From a checkpoint of a small transformer trained on Wikipedia.
Training: a variant of Muon for these matrices, 320M tokens, 9766 steps.
Each number is 128 + 24 x the weight over its row's rms, rounded and kept within 0 to 255. Layers, rows and columns count from 0. The size above them is the row's rms in percent of the matrix's.

# layer 9 attention output (transposed), 192x192, rms 0.178, rows 147-164, columns 0-191
size [105 101 106 104 113 104 107 113 108  98 100 105 103  99 102 106  95 111]
[[ 97 163 123 158 132 156 136 161 186 142 137 159 107 103 109  73 155 183  99 120 108 113 131 137 156 155 125 131 126  94  73 116 124  92 151 118 120 149 143 163  91 133 105 181 132 101 127 100  95 109 164 153 121 147  88  93 138 120 165 133 117 134 129 143 136  83 143 152 154  71 132 160 135 118 112 106 109 105 150 127 156 109 117 114 117 133 118 139 114 132 101 142 110 118 200 153 127 118 112 130 125 129 141 128 109 188  87 130 110 138 113 119 137 131 148 107  67 153 118 118 107 148 118 140 132 168 120 166  83 144 140  59 152  99 128 178 142 106 117 115 164 103 147 109 146 130 120 132 143 139 124 119 130 109 116 176 103 123 147 140 123 121  90 113 171 120 118 145 125 158 134 155 105  90 146 111 139 127 139 117 106 144 136 113 141 129 121 137 128 131 156 110]
 [150 148 142 133 162  68 140 167 140 141 121 132 107  81 102 157  98  96 166 103 151 132  89 146 142 128 125 144 131 159 147 150 153 105 128 144 117 119 120 118  93  75 147 129 125 155 156 186 158 132 152  83 105 117 128 107 154 121 102 161 126 147 124 167  77 131  88 132 148 132  91 130 120 183  99 141 119 104 146 130 152 117 131 121 126 125 112  94 141 134 154  78 118 143 124  95  77 103 140 123 131 142  94 149 113 116 155 151 154 125 137 115 137  98 150 155  97 143 170 162 184 106 101 138 151 127 129 176 108 127 112 132 133 114 154  89 148 135 122 124 153 169 144 131 137 135 129  85 126  92 133 113 114 118 110  92 144 120 116 125 173 118 141 163 114 107 105 118 131 143 104  52 117 156 139 129 145 109 137 128 114  97 175 114 103 129 144 130 115 136 124 134]
 [151 133 140 127 129 117 109 132 160 133 132 141  71 148 131 115 110 111 143 120 142  77 108 146 133 124  94 137 178 152 163 119 112 119 141 119 150 129 116 139 120 153 164 154 121 146 150 110 141 105 115 123 122 120 102 112 142 149 113 161 161 155 110 154 133  84 170 140 168  66 128 118 130 104 148 160 142 135 106 158 116 106 169 126  81 148 113  74 133 161 114 161 113 137 117 121  80 192 112 135 136 172 126 138 105 116 124 105 159 112 122  92 146  98 137  97 129 113 103 150  96 134 137 121 114 139 158 133 155 123 140 117 151 125 125 121 130  80 103 118 138 125 108 158 136  85 140 111 164 144 111 133 138 124 119 138 126 157  76 104 170 179 117 145 154 152 151 153 147 170 138 109 155 126  99  95  86 129 117 114  88 107 100 155 107 121 141  63 131  88 129 149]
 [136 153  94  97 130 139 136  53 120 144 135 107 117 118 161  97 108 119 125  74 174 109 168 155 123 139 136 104 130 107 125 130 132 135 137 110 154 124 181 141 143 144 153  78  83 110 144 118  53 116 104 147 158 143 121 148 137 114  64 168 160 149 137 114 131 135 103 127 119 138 137  91 101 110 132 120 166 138 111 142  87 106 134  99 118  89 130 124 139 101 167 166 136 113  95 168 105 138 109 127 163 128 109  98 154  92 103 138 157 130 154 140 142 167 146 109 115 119 160 127 142 118 163 123 127  97 123 130 139 118  92 137 144 125 142 160 137 123 173 124 139 127 143 126 112 137 157 127 104 151 133 112 128  70  79 128 149 143 183 144 120 120 130 120 135 105 127 146 134 146 113  81 141 104 178 144 131  99 110 151 136 154 141 134 117 116 123 174 127 108 130 166]
 [138 105  95 128 141 149 153 141 106 148 140 104 147 156 103 117 109 150 132 108 126 121 106 118 146 132 141  80  92 133  72 101 107 118 151 138 109 129 148 108 136 103 105 121 137 147 138 211 126 161 138 106 159 163 108 113 139 116 160 114 103  71 111 147 146 144 130 162 160 124 142 101 125 136  97 117  87 136 112 152 134 104 112 107 101 132 117 146 132  98 136 148 116 106 119 116 207  70 135  94 116 116 153 161 107 158  94 107 120 126 141 108 151 105 152 136 134 157 138 120 141 122 149 146 104 126 135 145 159 156 163 127 110 141 127 125 144 142 121 135 127 114  86 171 125 110 139 160 137 143 145 118 120  98 135 148 102 182 152  99 166 135 164 137  87 139 116 127 171 110 151  92  69 120 116 124 108 140 124 124 163 104 137 103 127 103 187 115 144 108 163  94]
 [110 118 118  91  88 124 157 101 126  90 143 130 134 135  90 144 131 138 125 136 144 131 104 104 126 112  92 122 128  81  84 102 142 136 120 127 140 121 141 123 133 166 102 179 142 182 160 129  90 141 120 185 148 164 163 131 128 157 121  98  48 109 123 124 136 168 143 117 152 142 166 151 125 138 106 124 156 137 150 157 120 163 118 129 131  89 157  77  87 122  85 136 110 131 150 146  98 135 107 140 144 104 108 151  75 164 109  82 160 129 114 125 148 128 147 111 114 136 158 169 144 106 153 142 157 109 100 120 123 156 152 159 148 138 111 120 145  96 144 138 125 142 134 144 119 105 126 137 110 183 145 122 137 144  95 152 106  91 109 108 146  96 173 136 127  96 130 140 112 111  97 144 130 159 130 119 128 135  85  90 153 142 123 109 135 146 155 164 127  87 113 117]
 [178 201 136 130 123 156 173 123 145 102 134  81 115 142 118 190 104 133 104 124 140 109 115 125 149 134 126 125 106 157 118 124 130  96 155 109 127 106 108  97 131 119 133 116 127 145 118 143 130  89 122 115 148 174 148 111 137 154 132 132 100 128 115 162 135 154 129 127  93 203 125 133 108 115 152 136 112  93 127 111  86 147 155 109 182 128 107 109 101 170 136 161 155 103 134 119 100 146  88 126 130 105  82 155 107 138 123  95 144 156 144 134 163 120 103 126 119 101 125 127 118 152 120 147  90 151 123 135 119 142 112 167 158  92 111 109 127 144 138 112 120 122 151 140  87 135 154 164 106 117 118 101 148 140  77 123 134 156 119 140 119 119 120 136  96 155 148  89 141 139 114  88 131 153 165 129 117 136 104 104 158 112 140  87 112 175 124 174  57 120 125 151]
 [136 111 193 148 144 166 133 130 118  83 130 157  98 163 118  97 116 100 122 108 117 129 135 132 132 141 102 113 131 135 120 149  95 138 100 154 152 114  97 106 103 130 142 106 149 132 113 141 103 109 127  93  98  99 101 130 156 164  85 139 159 129 143 115 110 104 135 148 143 133 118 160 132 157 166 119 148  98 108 106 124 147 156 145 112 125 186 143 116 149 142 130 141 123 135 137 186  96 112 104 113 114 134 120 122  99 115 111 130 136 100 173 105 141 103 124 134  66 139  91 143 149 137 129 162 130 109 134 156 130 164 155 145 146 137 130  85 114 168  79 141 142  98 127 143 123 136 148 122  75 106  93 120  98 120 159 152  95 163 131 132 107 167 120  72 118 141 109 163 156 127 125 155 133 174 147 151  85 116  88  92  91 119 133 136 174 115 135 133 138 166 167]
 [ 89 119 117 115 120 133 153 130 116 109 156 134 131 148 140 137 101 108 163 150 138 116 147 128 153 156 116 150 112 114 119 156 127 128 141 131 115 131 111  89 112 151 157 132 130 159 118 189 153 119 164 154 118  93  97 151 113 138 124 136 114 141 142 167 119 134 145 141 149 158 114 101 159 113  96 128 153 122 127 169 138 131 164  94 116 163 162 116 115 109 101 133 112 117 102 123 105 179  87 149 120 133 130 163 127 122 119 119 128 121 113 109 131 117  94 118 104  76 125 118 124 123 109  71 133 150 129 120 117 200 151 124 129  58 149 148  98  96 139 147 158 103 111 134 111 144 114 148 156 135 147 181  79 141 102  47 122  89 158 134 115 125 138  74 121 127 111 144 165 148 118 153 130 136 167 137 132  99 118 159  70 145  76 118 150 150 123 134 144 117 122 128]
 [103 138 104 148 184 131 158 143 103 142 108 123 125 132 199 129 148 164 166 173 107 125 137 133 156  96 162 122 113 137 149 128 140 102 130 119 164 120 100 175 137 129 131 152 118  89  63 151 130 102 144  87 155 116 118 119 149 123 110 146 153 147  86 112 133 106 126 127  94 117 143  96 165 172 168 118 102 165 123  86  78 123 123 139 137  98 117 111 124 114 101 151 148 116 167 124 141 113 123 142  93 125 129 125 156 133 161 120 108 112 144 131 125 135 145 149 165 140  93 104 124  97  95 115 131 158 117 109 131 123 113 132 117 115 187 155 135 114 115 142  78 134 104 133 125 119  97 117 122 124 152 119 146 157  80 139  79 100 105 132 147 152 122 128 149 150 124 107 149 137  91 138  92 119 121 162 127 138 118 138 156 191 123 141 152  70 138 105 146 113  85 120]
 [189 146 117 135  81 113 141 125 157 141 136  98 122 142 110 149  98  87 111 118 161 141 102 177 127 125 147 131 139 143 141 157 118 164 131 109 130 129 158 118 164 101 129 146 126 127 177 126 101  65 109 158 126 111 151 150 114 128 168 146 128 132 164 132 152 139 128 115 153 122 113 117 169  80 142 146 151 107 120 120 150 155 128 140 130 137 148 123 145  95 131 138 124 150 126 112  76 117 100 153 103 118 144 122 104  86 144  84 110 150 118 157 154  94  94 149 117 146 164 143  86  75 156  95 118 138 142 101 136 114 154 145 128  88 126 161 134 144  89 148 135 114 111 103 100 109 122 149 107 135 148 111 114 150 144 103 160 105  65 158 118 114 147 173 129 157 166 107 146  94 115 141 161 143 106 133 152 158 142 146  83 111 109 104 131 132  86 115  74 124 144 117]
 [171 161 118 117 124 141 178 141 167 150 111 123 111 112 140 183 117 145 119 124 173 130 132 126  90 102  71 113 120 101 127 158 103 112  90 125 113 121 133 120 125 117 164 115 110 121 123 105  98 119 136 122 163 172 174 111  96 139 110 133 151 158 109 136 136 165 149 148 122 106  97 112 133 125 130 114 151 133 152  66 114 140 151 151  90  98 106 143 124 125 133 117  92 121 120 133 157 148 159 139  88 125  83 105  99 146 143 111 135 155 172 166 131 114 129 152  86 112 136 113 133 127 149 120 117  93  86 105 148 122 138 141 118 160 167 102  89 114 139 122 131 125 147 123 128 118 119 119 165  76 151 131 158 141 102 133 127 116 148 162 133 130 141 126 102 165 178 140 125 127 122 169 131  96 172  95 135 130  93 157 147 173 127 106 125 114  79  78 136 105 115 178]
 [132 163 124 121 140 111 148 134 134 155 151  86  91 113 149 117 119 128 164 154 114 116 128 134 127 116 118 137 126 117 109 138 121 152 131  99 110 147 158 156 126 107 163 157 132 104 133  83 131 110 111 125 132 102 143 122 126 114  90 127 137 137 103 136  61 114 118 101  98 115 151 135 123 158 118 129 160 165 108 116 128 107 157 102  93  58 127 114  89 129 165 179 101  81 151 142 129 221 188 115 113 125 175 135  92 122 132 106 169 164 154 116 140 145  97 103 122 157 159 100 134 124 116 101 137 111 128 133 123 123 156 133 121 167 131 152  98 106 143 103  92 133 126 157 109 112 128 145 148  82 132 142 116 118 122 168 125  96 112 165 135 109 143 159 143 142 124 137 147 148 127 108 148 119 117 103 162 123  89  76 130 109 154 104 152 148 155 152 109 166 125 150]
 [152 108 139 110 104 138 117 140  89 128 128 112 119  83 124 161 156 161 109 139 157 156 182 141 153 146 135 111 138 156 103 130 178 152 155 154 145 101  82 137 149 112 126 148 136 169 139 146 163 129 116 108 125 123 102 124  96 149 116 134 105 127 150 154 147  75 161  77  98 136 111 129 117 111 171 148 137  79  99  97 110 144  85 152 156 117 129 113 163 147 147 111 145 136 149 178 138 151 102 125 107 111 106 127 124 119 132 112 140 106  84 128 122 108 139  93 159 100 197 145 132 147 119 124 178 138 124 147 127 121 149 106 124 120 138 116 145  92  97 151 114 153  94 131 100 131 150 128 154  75 100 101 129 147  97  93 104  92 102 147 125 113 117 133 101 115  90 112 142 147  81 121 160 141 145 124 113  64 124 123 160 132 139 150 145 154 130 139 163 115 140 148]
 [115 152 148 118  94 108 123 103 115 181 108 161 119  92 176  75 150 123 137 131  95 125 130 177 150 121 111 135 154  76 133 130 144 120 104 141 148 164 111 153 156 116 157 151 139 144 112  56 135 101  93 111 152  78 108 139 127 107 123 186 152 151 115 123 104 122 156 111 122 128 140 132 181  79 123 125 105 122 163 136 154  77 131 126 153 116 160 138 138  71 109 102 110 136 150 132 148 133 128 124 134 120 175 121 132 167 106  82 115 132  85 102 172 147 122 140 113 111 126 164  94 107 156 128  86 126 153 148 118 156 132 137 143 187 143 144 116 155 108 132 110 112 131 108 142 143 122  99 145 114 120 131 141 136 116 141 135 126 143 143 146 117 108 150 140 100 115 156  96 103 120 106 151 141 173 126 141  87 136 124 114 120 180 139 104 127 102 130 109  99 116 149]
 [121  97 117  91 165 144 100 122 115 141 126 129 138 122 133 113 134  98 133 110 122 116 102 160 107 111 147 142 100 107 128 123 121 140 107 123 164 118 136 121 124  88 171 130  86 166 119  52 164 150 144 158 145 142 140 137 100 106 168 127  89 124 121 141 137 101 153 138 164 133 152 147 139 139 144 132 205 107 153 128 134 123 126 161 134 112 121 107 149  87 166 163 103 115 120 152  95 129 116 138 127  98 118  69  88  98 141 118 121 152 111 107 135  92 127 122 130 114 123 157  94 113 144 131 101 134 171 101 123 105 132 119 110 147 166 145 131 101  93 112 122 133 135  84 138 135 153 129 100 135 164 124 143  97 104 106 137 120 126 106 112 136 125 158 137 125 147 134 144 139 148 132 171 122 181  88 160  76 145 128  75 132 139 104 136 123 142 194 174 132 163 171]
 [169 121  84 132 103 148 139 133 104  96 170 161 172  96 145 128 108  67 165 168  85  67 105 120 143 124 115 154 109 113 101 134 133 148 146 127  96  98 106 155 143 151 127 138 126 140 135 155 105 122 130 112 138 137 145 139 153 136 131 134 118 117 111 173 139 138 138 135 154 134 169 146 101 120 113 154 170 138 132 139 158 148 141 124 130 112 150  77 132  95  40 131  98 140 149 133 155 136 113 102 135 152 141 136 107 125 183 133 157 122 118 130 133 146 135 136 126 114 112 143 163 117 135 145 158 163 116 155 126  81 102 119 112  98  95 157 142 128 128 104  96 109 136 120 109 150 134 109 130 109 118  91 154 150 136 125 128  83  93 109 117 142 156 138 159 103  88 142 142 120  80 126 127 107 152 149 158 127 126 149  77  89 112  73 133 176 129 146 147 105 145 140]
 [160 103 114 109  95 110 148 104 128 178 152 148  91 113 109  76  88 149 161 102 128 145 151 123 124 136 137 128 116 113  89 136 115 125 113 178 124 168 174 134 114 156 138  94 163 169 102 111 146 149 136  89 124 123 139 129 161 151 121 131 164 111 127 151 139 114 153 100 130 140 151 102 111 130 102 152 146  91 131 120 126 181 111 157 128  99 103 112 123  92 114 139 127 125 155 109 130 142 107 150 103 149  85 153 113 138 153 128 140 117  97 109  80 110 151 179 155 126 139  97 112 155 145 126 173 148 119 124 157 168 148 127 117 129 129 106 156 106 120  79 130 149 141 153  86 118  72 127 145 103 125 113 125 105  76 131 130 152 124 106 143 160 185 134 120 111 119 154 172 146  76 133 127 154  78 137 145 100 108 122 168 142 135 101 141 140 102 133 115 112 141 116]]
# layer 9 attention value, 192x192, rms 0.134, rows 148-165, columns 0-191
size [104 110 107 112 102 103 108 106  94 101 102 104  95  98 102  94 112 100]
[[138 167 133 146 114 118 151 115 124 130 148 129 110 137 121 144  85  99 142 155 104 157  80 122 145 117 146 110 134 119 138 108  63  84 141 114 126 113 156 139 110 140 101 147 150 119 119 142 103 154 178 120 119 129  97 164 145 132 134 120 136 158 183 121 165 110 152 144 122 161 129  75 138 147 155 122  90 134 131 110 147 113 103 139 120  97 154 131 175 127 179 116 116 129 134  96 115  80 125 149 102 132 111 130 140 112 140 114 141 111 151 154 130 148 112 142 166 120  90 130 139 134 173 131 115 200 116 113 118 131  94 117  98 119 121 161 152 122 126 108 141 124 128 140 100 142 132 131 156  93 100 172 133  79  79 152 163 134 119 130 140 153  44 194 104 144 134  95 129 115 144 122 102 139 141 104  92 114 106 125 133 136 132 139 112 127 142 178  99 126 117 149]
 [137  84 137 110 141 101 123 102 143 115 132 150 112 104 118 156 125 101 134 148 123 128  97 100 121 122 104 113 137 155  98 151 124 149 160 150  98 126 106  59 111 150 110 128 149 130 175  97 122 132 152 126 116 114 153 151 157 170 141  79 114 116  62  72 128 100 149 155 134 135 132 114 119 133 177 136 143  85 111  96 111 109 129 105 131 132 141 121 116 116 116 103 121 152 171 118 130 134  81 157 107 133 118 162 146 135 158 141 125 126 164 120 118 104 125 145 134 137 138 116 137 104 143  89 129 135 152 141  98 129 136 163  92  85 121 111 143 165 129 165 125 157  90 124 145 140 101 106 174  84 154 131  69 107 154 131 167 144 137 188 122 106 124 156 150 136 140 136 156 138 115 125 103 124 144 134  93  96 146 157 171 141 150 130 138 127 118 128 174  62 144 126]
 [150 119 120 179  87 136 124 172 139 116 150 135 160 125 189 163 163 146  83 117 133  95 137 108 118  84 127 148 107 134 141 147 147 131 129 152 142  93 127 115 104 142 149 102 116 157 150 105 102 108 137 138 125 143  84 126 124 103  73 147 167 138  73 107 108 139 126 108 128 111 121 118 132 105 115 151 104 170 161 113 150 121 117 146 120 134 123 133 120  96 116 104 157 133 142 135 171 143 153 132 127 145 126 128 110  85 117 132 148 123 131 154 171 153 148 131 137  85 116 125 142  89  93 172 138  92 144 120 168 135 134 129 119 123  97 124 144  91 118 115 153 133  82  99 167  73 127  80 136 140 102 129 120 159  98 117 124 103 114 157 100 120  97 103 117  84 129 144 112 147 128 115 129 115 149 108 149  79 149 158 150 146 141 169 167 130  73 132 111 137 115 179]
 [116 151 131 111 166 136 141 125 156 106 130 100 115  76 105  71 102 153 129 109 137 151 149 137 121 109 100 126 112 180 102 145  98 148 148 116 108 111 137 103 150 183  71  89 143 162 111 108 145 120 108 173 116 125 142 180 105 119 152 167 143 109 147 153 183 109 109  87 122  93 149  99 109 123 132 150 151 130 151 114 169 124  93 122 156 124 114 126 103 135 160 127 126 134 125 111 186 122 137 155 119 120 117 139 131 193 110 129 112 129 123 151 111 130 137 108 112 154 124 133 122 174 165 110 172  81 106 130 127 122 121 120 150 151 168 124 124 162  89 116 120 127  91 122 151 116 172 117 136 141 135 158 111 127 135  87 100 135 133  93 111 115 139  94 175 139 101 116 105 150 111  98 119 146  91 177 125 130 112 117 137 114 113  96 123 108 164 124 107 143 144 109]
 [159  89 125 173 117  97 133 116 146 115  95 157 112 122 134 177  88 127 136 135 106  90 169 103 146 107 119 127 114 101 102 110 119 121 180 117  92 129 135 158 162 128 124 151 124 126 159  93 140 150 156 147 132 107 110 136 102 119 123  80 120 112 140 115 132 123 127 149 135 111 165 122 154  86 113 138 119 167 145 134 127 111 134 142 180 115 124 138 144 110 127 103 130 121 123 104 161 135 125 159 115 152 124 159 151 156 130  76 178 120  94 109 107 104 174  48 117  97 119 172 124  90 138 102 133 102 127 153 119 137 153 120 147 115 108 126 158  90 202 136  94 102 162 158 101 112 135 139 146 172 149 121  78 178  94 134 132 127  93  95 132 134 124 105 128 130  94 136 117 127 136 149 141 118  94 168 117 138 122 173 118 121 112 128 139 130 130 125 126 155 117 124]
 [168 103 152 136 126  83 147 185  97 152 136  94 160 108 117 151 134 122 132 163 121 119 136 114 101  98 150 120 124  96 122 156 109 118 110 180  97 131 121 125 108 115 114 152 113 104 103 114 135 118 131 151 109 145 116 117 111 183 167 129 126 134 133 121 152 155 120 120  99 146 155 119 140 149 122 113 179 167 107 129 131 157 151 133 116 118 142 120 120  65 151 174 123 100 138 135 125 129 135 127  89 112 107 135 166 134 135  94 154 131  97 148 128 119 151 121 159 124 178 180 150 139 130 149 171 116 136 128 117 131  91  80 141 139 122 141 132  64 123 100 144  91  81 145 101 168 107 113 156 152 106 127 110 156 158 105 152 142 108 101 143  94 120 147  90  92  89 156 140 147 174 158 160 149 104 101 154 141 104 129 128 145 106 167 108 127  99 146 134 109 153 124]
 [124 116 113 116 135 135 133 110 163 114 155 125 136 117 159  91 141 145 102 188 161 142  86 130 122  93 165 179 146 101  74 134 137 128 104 156 134 121 123  82 151  95 110 132 130 134 149 119 143 105 130  86 125 107  88 126 106 122  94 112 145 133 122 143 164  89 114 144 154  67 128 148 132 110 101 142 136 146 118 107 111 156 120 105 115 141 166 131 122 146 145 151 143 129 147 137 117 100 114 155 150 111 148 117 162 126 104 130 143 134 155 176 138 126 177 100 103  76 129 101 151 142 114 130 103  98 105 130 140 132 111 108  60 118 125 176 145 117 123 103 124 146 123 156 139 205  83 126 112 102  96 139 171 153 107 158 136 125 116 105 146 175 136 119  98 116 101 120  94 131 122 158 143 141 136 135 187 139 138 139  88 144 159 118 125 149 152 143 105 133 123 131]
 [142 109 137 149 153 145 119 105 104 138 145 146 115 129 129 125 141 131 158 130 130 144 114 102  85  99 157 171 117  95 140 148  85 165 155 177 123 143 136 113 110 157 112 152 143 123 122  88 134 144 173 128 165  94 138 150 142  91  87 109 143 136  89 129 130 131 165 162 159 142 107 126 139 106 138 110  79 161 151 133 120 156 113 156 136 122  82 139  97 141 134 141 123 132  85  76 103 130  92 123 135 165 142 126 134 155 167 147 145 131 102 148 119 127 160 136 144 104 114 124 153 162 153 120 112 129 119 125 103 104  99 134 115 120  95 152 142 126 144 152 133 101 125 138 145 118 106 132 103 109 122 116 157 136 108 184 145 151 145  83 151 119 121  90 137 104 148 126 130  89 107  85 183  90  97 134 129 141  72 170 125 167 108 135 158 172 124 111 122  97 189  96]
 [ 88 117 131  97 136 126  96 122  97 153 142  96 138 110  98 181 127 109 160  75 171 135 156 112 126 144 135 125 129 110 136 145 111 148  86 145 138 117 121 109 145 124 137  88 166 114 127 134 166 144 105 116 139 165 157 147 123  99 135 127 170 126 158 148  99  97 130 119 154 118 174 172 108  98 153 146 145 102 108 131 144 163 107 130 113 121 157 129 138 148 154 128  83 168  77 132 125 158  86 145 120 114 131 110 174  96 116 146 142 134 102 143 102 146  96 146 135 137 123 114 119 139  89 192 109 124 158 116 115  97 140 122 103 167 137  87 135 100  89 159  99 101  97 114 116 125 122 148 115 139 164 167 128 103 159 147 109 152 124 182 127 107 148 150 150 170 163 133 152 104 134 115 130 113 127 158 133 142 105 142 104 134  95  94 121 109  72 126 151 120 114 132]
 [105  99 112 124 119 123 171  82 117 143 129 145  92 147 114 175 162 116 167 121 133 104 101 110 129 119  84 134 142 114 116 156 119  91 142 113 137 100 112 124  75 124 109 139 128 116 115 146 183 122 140 128 149 117 141 136 121 179 120 108 108 136  77 161 115 163 116 136 134 135 126 100 142  98 114 188 133 107 143 124  91 159 144 177 112 183 157 106 123 104 112 105 175 148 129 148 115  90 124  95 127 137 121 163 112 194 166 173  99 113 117 147 178 126 156 138  91 144 120 184 129 122 138 153 124 139 135 139 115  87 175 122 160  88 154 151 140  91 167 115 119 108  99 110 131 136 168 130 130 122 167 105 162 129 117 140 140 144 134 101 168 118 144 148 126 136 135 159 126 112 117  92 108 120 114 120 130 108 138 110 112 107 119 144 138 119 108 148 131 112  96 118]
 [167 109 117 166 122 134 151 170 145 146 114 126 151 112 143 163 116 112  97 164 164 115  92 124 132 109 117 100 156 124 130 168 104 123 121 153 120  85 157  86 134 105 152  65  89  97 133  92 165  96 139  95 144 110 168 109 114 144 151 121 121 121 143 141  97  99 128 125 165 111 131 181  83 130 145 140 139 147  87 185 117 121 144 150 175 118  99 157 136  96 128 130 121 130  87 159 147  89 119 117 113 171 150 157 141 106 148  97 137 139 100 141 148  92 118 141 130 126 123 138 124  98 160 154 109 151 122 188 131  96 150 110 152 130 136 133 124 120 113 130 115 102 101 130 103 117 141 101  80  87  97 103 193 137 144 125 110 133 128 156 153 114 124 130 164 128  94 157 147 123 135 135 125 111 122 122 146 117 114 132 137 129 137 117 121 159 116 132 160 149 103 181]
 [159 179 136 146 105  85 164 109 155  93 108 121 156 129 145 188 104 130 114 119 151 104 178 117 150 128 109 107 138 160 120 147 125 116 136 148 130 132 145 138 135 133 145 122 127 111 143 157 121  89 126 133 148 181 111 137 155 123 111  80 129 142 113 110  87 111 166 140 144 130 108 157 121 148 130 138 143  72 106 123 121  93 121  99 121 136 118 182 136 152  98 127 141 153 166 141 116 134 142 182 100 138 130 102 150 159 141 148 151 101 153 114  97 144 123  89 109 125  89 108 155 171  91 133 105 101 137 148 134 105 131  83 107 100 114 106 144 104 172 122 106 109  96 120  99 117 117 125 168  96 110 160 124 162  77 142  90 115 100 159 104 105 145 111  95 139  74 134 120 149 131 113 185 103 110 123 122  94 129 124 129 109 136 142 150  99 116 133 132 101 101 154]
 [141 124 133 113 112  95 130 154 107 119 130 103 118 148 112 138 121 108 154 174 145 165 131 139 100  82  87 155 141 115 165 115  87 146 112 114 125 111 132 115 169  63 112 107  99  76 146 130 109 139 125 149  89 104 120  70 159 104 120 122 152 172 166 142  95 145 131 161 156 133 157 139 140 143 108 155  94 139 143 159 171 171 115 141 112  79 152 124 128 126 150 108  72 133 125 150 145 141  86 136 131 124 131 115 163 120 144 148 121 107 117 151 143 116 147 143 137 135  96 162 119  83 129 146 148 153 127 152  98 124 119 124  93  99 127 178 110 105 138 138 161 161 144 109 138 155 112 125 153 177 158 164 117 131  86 159 106 118 136 103 147 154 163 136 112  94 118 166  76 113 124 153 135 137 129 125 151 150  87 103 153 159 101 131 140 129 122 118 117 124 141 108]
 [127 170 134 155 107 105 140 121 106 139 136 155 146 126 146  82 141 134 119 113 143 134 148 131 127 196 129 116 145 113 136 112 148 176 140 109 140 103 130 104  95  97 141 130 145  96 136 106 108 128 116 128 158 150 114 133 135 101 139 130 118 165 120 126 120 155 108 158 128 138 166 101 131 127 117  89 119  98 142 197 121 113 122  85 138 149 161 115 124  88  69 147 138 151  94 118 154 127 148 103 108 100  93 153 155 104 120 163 156 130 174 151 133 114 142 139 104 136 118 113 103 113 167 137 110 135 154 146 153 115 128 112  90 132  94 123 106 182 142 136 108 162 143 112 176 138  69 105 152 187 109 104 148 170 100 130 109 133 141 110 128 137 116 113  96 146 115 108 125 115 140  81 121 102 149 121 104  59 109 168 103 127 161 146 113 164 112 147 137 107 141 143]
 [114 127 136 136 136 103 134 135 112 119 106 136 147 151 109 150 138 113 123  68 146  97 148 145 137 115 128 119 171 147 113 137 103 127 129 117 127 123 124 130  94 161 163 148 133 142 114 109  96 104 138 154 126 122 103 105 131 132  96 125 122 174 106 140 128 150 137 155 135 110 119 128 134 119 131 138  83 156 143 122  95 150 144 143 113  81 180 120 113 117 112 131 126  85 151 131 154 137 153 112 139 144 169 137 113 130 176 132 146  96 116  88 149 167 159 122 142  77 109 150  98 107 186 144 100 156 145 129 128  74 108 140 104 144  90 195 109 129 134 105  87 119 184 109 146 159 153 157 131 148 134 123  94 177 124 138 108 120 126 143  95 119 121 136 159  99  96 137 105 122  93 117 108  84 147 127 145 135 189 145 163 120 139 156 141 111  88 177  94  92 118 157]
 [166  97 113 162 123 150  97 101  73 134 118  95  89 147 121 166 118 110 138 145 106 101 152 114 150 129 130 116 133 134 116  93 117 122 153 123 110 161 137 104 120 134 134 144 139 117  98 134 115 109 128 153 119  77 150 167 128 141  79 144 133 146 139 115 138 137 148 139  48 130 154 151 130 107 154 149 113 177 153  95  87 146 118 103 179 118 164 177 151 131 126 154 128 150 123 135  92 121 102 151 139 134 130 109 191 138 108 105 172 132 171 133  79 105 158 109 104  93 115 119 140 124 177 126 138 132 119 109 119 126 162 146  92 114 108 134 119 138 126 106 112 127 134 132 120 154 153 157 121 140 112 109 115 129  79 120 125 156  99  88 122 121 154 127 111 144 139 110 135  92  97 110 132  91 129 131 137  98 128 188 129 148 108 146 145 122 146 140 104 110  59 142]
 [140 154 150 139 116 146 107  91 114 114 119  84 155 127 108 153 121 151  83 129 113 144 134 154 109 111 133 135 127 125 118 114 118 146 142 170 111 116 142 110 129  86 136 110 140 147 163 140 140 119 128 123 125 117 143 119 132 181 115 128 129 127 115 105 163  99 117 131 138 130 188  97 142 104 126 142 126 155 109  95 144 136  76 146 162 161 132 149 158 157 138 137 113 110 124 110 142 137 117 132 127 131 156 123 115 122 162 108  87 111 137 135 102 108 147 125 134 129 129 110  91  92 207 129 145 126 127 198 170 157  98 122 131 123 155 120 161  93 113  94 118  82 137 107 118 138 159 102  94  91 138 168 131 130  90 178  87 134  97  86 156 105 137 126 137 103 131 120 104 118 116 121 149 156 137 173  86  92 101 174 138 162 135  99 116 116  65 132 162 102 107 129]
 [ 91 103 128 118  97 149 159 125 106 168 120  95 121 168 107 157 132 157 130 139 113  90  98 156 129 126 154 143 142 174 141 124 102 145 104  94 138 100 149 120 114 152 122 136 143 132 128 138 121 115  85  95 122 151 151 110  95 133 128 131 144 121 107 142 114 141 140 126 143  66 119 120 145 152 168 122 130 152  82  95 144  90 163 116 123 137 133 132 129 114 126  98 157 126 123 165 132 170  97 146 123 137 119 141 149 133 105 111 124  98 138  77 189  89  63 153 116 107 167  95 176 138 122 127 111 144 126 139 122 105 110 143  82 139 130 153 109 139 147 136 113 108 138 101  83 102 149 100 134 156 110 125 173 116 155 163 104 141  95 171 146 143 191 147 155 110 116 116 152 142 116 118 133 130 122 155 158 151 149 167 115 111 148  97  99 116 165  94 154 153 117 143]]